config.yaml
num_hidden_layers: 13
hidden_size: 96
num_attention_heads: 3
num_key_value_heads: 1
head_dim: 32
intermediate_size: 320
vocab_size: 8192
hidden_act: "swiglu"
norm: "layernorm"
norm_place: "pre"
norm_eps: 1e-06
positions: "rope"
rope_theta: 10000.0
rope_fraction: 1.0
qk_norm: false
attn_scale: 0.177
bias: "qkv"
tie_word_embeddings: true
parallel_block: true
init: "normal"
init_std_qkv: 0.0757
init_std_o: 0.0
init_std_up: 0.0757
init_std_down: 0.0
optimizer: "adamw"
learning_rate: 0.00189
lr_mult_qkv: 0.4
lr_mult_up: 0.676
beta1: 0.9
beta2: 0.98
lr_head: 0.00943
warmup_steps: 214
schedule: "wsd"
decay_fraction: 0.632
decay_shape: "pow"
final_lr_fraction: 0.0
batch_tokens: 8192
max_seq_len: 256
doc_mask: true
train_tokens: 95430000
max_steps: 11650
dataset: "wikipedia_en"
Each number is 200 + 40 x the weight over its row's rms, rounded and kept within 0 to 999. Layers, rows and columns count from 0. The size before them is the row's rms in percent of the matrix's.

# gate: layer 8 MLP gate, 320x96, rms 0.12, rows 312-319, columns 0-95
# up: layer 8 MLP up, 320x96, rms 0.111, rows 312-319, columns 0-95
# down: layer 8 MLP down (transposed), 320x96, rms 0.136, rows 312-319, columns 0-95
gate312,097,151,212,211,185,254,210,195,158,215,161,196,213,230,234,152,155,234,240,222,178,220,161,299,204,221,272,198,189,210,258,121,238,203,133,127,287,227,187,181,239,189,184,165,156,266,198,141,201,269,197,237,232,220,187,156,168,238,238,226,160,188,248,173,165,213,215,162,201,140,273,196,230,180,223,198,273,219,234,254,241,184,213,184,108,171,126,183,238,172,181,235,176,269,141,215,221
up312,094,203,182,105,223,186,209,195,188,181,122,167,224,190,149,145,201,204,259,190,191,164,246,213,234,255,186,237,221,196,175,192,215,210,259,180,194,190,222,199,234,254,263,277,242,182,226,207,232,176,250,164,121,247,169,147,174,254,220,163,273,145,173,184,133,203,209,147,258,154,280,166,227,121,139,188,275,215,228,237,197,201,212,211,239,147,172,183,145,150,212,194,198,259,136,224,253
down312,097,75,201,197,135,158,145,252,184,187,196,212,261,207,223,161,179,224,282,258,183,151,173,202,176,160,169,243,244,228,211,280,264,222,152,272,252,218,179,162,266,190,143,189,195,224,177,169,133,216,184,196,208,195,218,237,157,192,225,158,179,240,235,174,174,189,195,222,229,208,220,272,156,261,205,213,275,185,200,203,181,200,222,167,136,194,247,159,227,105,192,248,137,238,221,216,159
gate313,095,208,212,187,267,219,231,149,202,235,174,212,199,162,217,198,138,146,190,165,253,218,159,143,150,214,152,181,191,272,194,192,195,124,246,236,143,215,222,118,182,210,211,206,159,165,223,226,232,206,156,262,167,282,184,206,141,227,129,178,282,153,211,227,242,261,204,207,221,117,170,229,176,259,240,157,257,176,211,184,239,317,201,238,182,186,219,191,169,214,224,190,225,201,185,161,283
up313,099,161,261,185,216,167,260,148,225,234,197,161,273,168,164,179,207,145,193,204,157,181,213,213,226,180,148,238,199,251,221,123,225,192,174,159,174,213,269,216,107,138,246,243,195,231,208,196,178,211,203,177,125,103,242,265,251,131,188,233,252,204,140,211,167,202,206,240,242,219,208,159,190,191,100,169,212,190,209,137,214,195,219,241,213,172,247,147,199,141,235,261,193,132,219,209,241
down313,099,218,241,168,158,206,216,173,103,187,229,257,145,194,260,207,157,166,146,147,209,244,179,281,104,99,226,265,244,259,132,207,157,222,169,250,145,189,227,235,229,216,226,167,217,201,177,185,203,178,184,190,169,210,216,268,152,221,161,188,234,193,193,210,244,196,176,267,170,133,183,190,227,292,248,212,234,195,207,292,206,177,215,175,186,188,234,214,196,157,171,150,223,235,179,196,263
gate314,095,202,187,260,274,183,255,196,195,179,196,201,242,210,147,160,222,159,135,284,249,272,155,194,230,248,216,204,181,222,243,153,272,222,191,156,237,181,255,185,259,222,250,175,295,211,151,156,148,255,223,160,193,215,191,204,166,191,201,250,226,208,137,140,147,161,175,233,158,132,213,210,181,197,204,178,228,140,225,236,194,222,180,208,288,174,214,145,136,148,199,152,123,181,199,169,227
up314,102,235,186,137,191,258,143,172,177,245,93,176,153,154,194,214,239,201,167,272,225,181,202,191,246,251,167,186,161,218,168,184,237,229,215,137,260,196,144,194,245,181,231,243,298,236,244,198,154,254,198,125,148,186,210,181,213,189,185,269,228,180,165,188,183,136,187,190,244,150,145,246,169,188,282,176,199,124,213,196,209,189,187,210,202,180,274,228,151,261,232,228,161,156,182,149,219
down314,100,206,161,188,158,252,176,211,161,195,228,190,212,214,234,149,239,230,177,84,223,191,224,155,191,233,212,216,196,195,204,262,113,164,156,274,214,215,153,238,205,255,238,140,188,189,249,187,162,196,226,267,172,223,209,174,226,187,195,175,180,228,168,223,223,209,280,201,255,186,170,263,149,168,162,184,228,183,169,209,221,197,222,188,186,95,215,155,250,199,148,189,355,215,178,154,237
gate315,096,221,208,122,239,175,129,206,147,203,351,195,183,222,199,207,248,162,191,232,260,204,183,187,184,197,178,222,193,213,253,115,263,208,141,250,209,248,222,225,173,143,197,169,181,149,275,174,256,177,181,241,198,194,190,180,124,188,207,307,175,198,204,190,225,250,252,200,255,191,283,215,210,178,239,169,164,243,216,194,199,270,225,197,232,201,208,183,214,189,126,211,195,229,179,182,263
up315,098,226,159,205,106,236,210,192,180,158,283,189,249,220,234,244,221,206,244,271,220,238,260,201,162,160,236,190,201,198,240,241,150,193,152,199,131,226,201,225,152,206,175,226,149,123,172,174,214,119,166,242,245,313,151,227,158,181,179,169,196,242,172,217,191,175,234,257,192,193,148,170,276,188,188,145,124,258,244,198,169,162,289,190,238,169,179,173,225,204,199,174,213,188,224,222,227
down315,097,207,165,247,225,194,187,174,237,195,230,248,217,215,177,221,168,183,242,181,152,135,172,236,214,238,175,219,190,197,174,178,178,224,231,224,221,211,174,130,208,196,160,196,130,238,306,155,245,188,225,111,164,257,122,171,215,134,116,127,141,184,190,185,168,267,216,254,209,178,187,199,258,207,203,182,184,207,242,172,166,139,244,260,263,264,178,298,185,176,231,239,187,150,235,235,221
gate316,106,179,257,209,146,166,197,214,179,200,195,224,199,125,236,263,203,189,242,201,178,149,167,183,84,191,220,198,187,167,268,170,202,149,209,133,167,163,175,193,203,169,131,260,154,196,93,261,194,185,176,234,197,257,159,212,184,197,281,230,226,213,232,224,229,201,210,196,247,206,223,318,235,290,244,242,240,244,156,235,204,167,153,157,225,188,185,213,210,153,206,145,159,200,195,218,238
up316,099,140,159,237,248,175,206,193,198,187,145,220,270,217,191,155,170,220,203,169,174,197,207,136,244,252,184,126,224,234,140,180,249,246,245,203,255,239,264,212,248,211,212,212,253,211,249,182,231,234,265,281,196,160,210,130,250,191,124,152,147,227,184,174,149,154,221,138,218,193,237,174,184,139,224,210,250,195,301,146,245,230,160,191,246,198,163,245,170,237,202,240,185,217,154,160,161
down316,098,266,213,149,259,172,232,192,215,222,198,170,162,181,184,120,178,201,147,251,311,224,188,212,183,221,226,239,200,191,233,158,180,202,166,139,174,167,224,187,174,232,175,173,171,196,186,194,169,214,228,232,226,187,201,253,266,232,209,197,212,223,170,165,209,234,239,191,180,155,198,200,152,241,277,268,189,259,208,227,226,149,178,135,161,212,214,157,286,115,177,142,82,203,295,151,193
gate317,100,213,174,188,217,144,267,193,247,187,155,164,219,230,298,246,209,202,160,233,235,214,151,201,217,156,245,179,272,216,238,163,134,266,194,200,266,213,175,211,262,159,164,160,184,192,100,228,267,205,220,226,214,253,245,139,163,234,188,203,214,249,221,165,209,234,248,138,173,180,166,101,261,193,148,259,183,196,162,190,203,153,168,245,153,233,226,209,231,228,269,238,198,222,172,192,160
up317,101,141,202,129,148,263,172,189,211,181,169,229,157,163,187,222,216,238,173,138,160,215,200,220,199,264,190,237,170,165,163,193,201,145,155,265,205,220,284,203,188,210,260,139,247,184,258,246,103,194,249,167,208,152,117,184,207,202,184,190,157,202,153,248,164,210,168,198,188,220,281,243,222,250,226,210,176,148,164,233,123,249,239,204,207,213,120,195,277,246,174,211,265,213,192,160,203
down317,107,168,187,177,245,162,226,225,205,232,214,179,218,195,163,181,220,204,190,353,176,128,249,263,157,179,208,223,177,209,263,127,174,149,238,140,180,206,197,153,241,209,245,241,171,214,186,174,183,100,197,228,221,190,195,224,261,229,159,228,179,197,194,202,176,263,272,209,168,155,201,200,183,219,240,144,215,174,185,191,232,250,164,173,276,165,198,210,195,145,127,247,129,215,230,164,281
gate318,098,170,183,190,244,170,231,221,142,184,214,97,211,162,279,157,224,234,289,197,164,150,202,174,166,258,233,217,149,258,235,201,179,143,228,158,217,182,211,178,236,179,199,261,214,251,181,173,197,202,188,168,212,214,159,253,221,217,255,139,189,174,213,133,223,193,200,170,232,145,233,140,115,249,212,200,207,182,175,187,239,214,94,131,168,267,265,218,265,180,216,173,166,146,198,221,244
up318,108,227,188,220,159,201,204,212,173,179,237,274,214,239,201,172,201,146,234,173,143,216,226,180,264,232,206,278,161,291,145,187,147,278,231,237,218,178,295,239,224,159,228,232,205,204,174,200,131,234,212,208,212,225,217,169,192,207,147,168,140,312,243,129,216,170,206,193,199,243,200,191,178,291,182,210,174,145,188,193,179,225,132,194,233,151,225,210,184,145,155,230,170,252,281,229,176
down318,109,173,147,187,89,218,219,197,248,186,198,298,181,175,138,199,198,179,175,145,194,182,121,230,169,219,284,152,203,191,104,201,215,237,230,182,217,235,217,279,185,190,197,158,274,186,188,201,186,188,238,182,221,117,153,141,244,200,204,202,143,224,180,284,149,138,235,203,252,183,209,246,189,187,174,235,183,204,233,214,190,215,216,249,266,223,162,236,176,244,183,231,292,194,184,216,160
gate319,093,203,135,164,234,145,218,215,180,139,218,224,226,205,206,198,220,207,237,222,188,193,204,284,181,219,239,199,221,217,275,163,275,192,253,180,104,196,217,177,261,187,110,220,177,210,244,224,124,193,220,79,193,275,210,197,229,110,228,151,229,182,189,241,180,201,193,232,195,215,196,199,225,230,300,214,208,146,263,210,218,201,170,151,126,144,240,238,196,181,222,232,219,219,258,213,218
up319,100,255,226,99,189,159,113,283,207,111,264,222,164,157,240,188,209,242,187,209,189,199,208,234,152,136,213,206,193,214,185,233,233,218,253,155,264,184,260,183,114,167,242,278,219,171,154,162,215,236,166,206,237,156,214,183,186,194,193,106,197,246,175,234,161,195,198,235,184,188,227,248,187,151,211,210,195,150,253,241,278,210,239,164,223,163,219,180,214,212,165,230,194,134,268,189,194
down319,099,181,109,215,278,144,189,220,195,173,184,192,215,178,141,200,281,188,257,200,235,202,229,271,178,194,189,190,211,169,163,222,208,208,263,258,102,140,247,176,238,67,212,171,198,169,268,231,190,246,126,145,163,241,177,134,200,189,255,205,191,208,183,207,215,213,197,190,218,225,232,140,154,158,197,194,268,183,208,252,173,188,232,225,180,196,192,201,232,268,234,276,235,216,236,178,216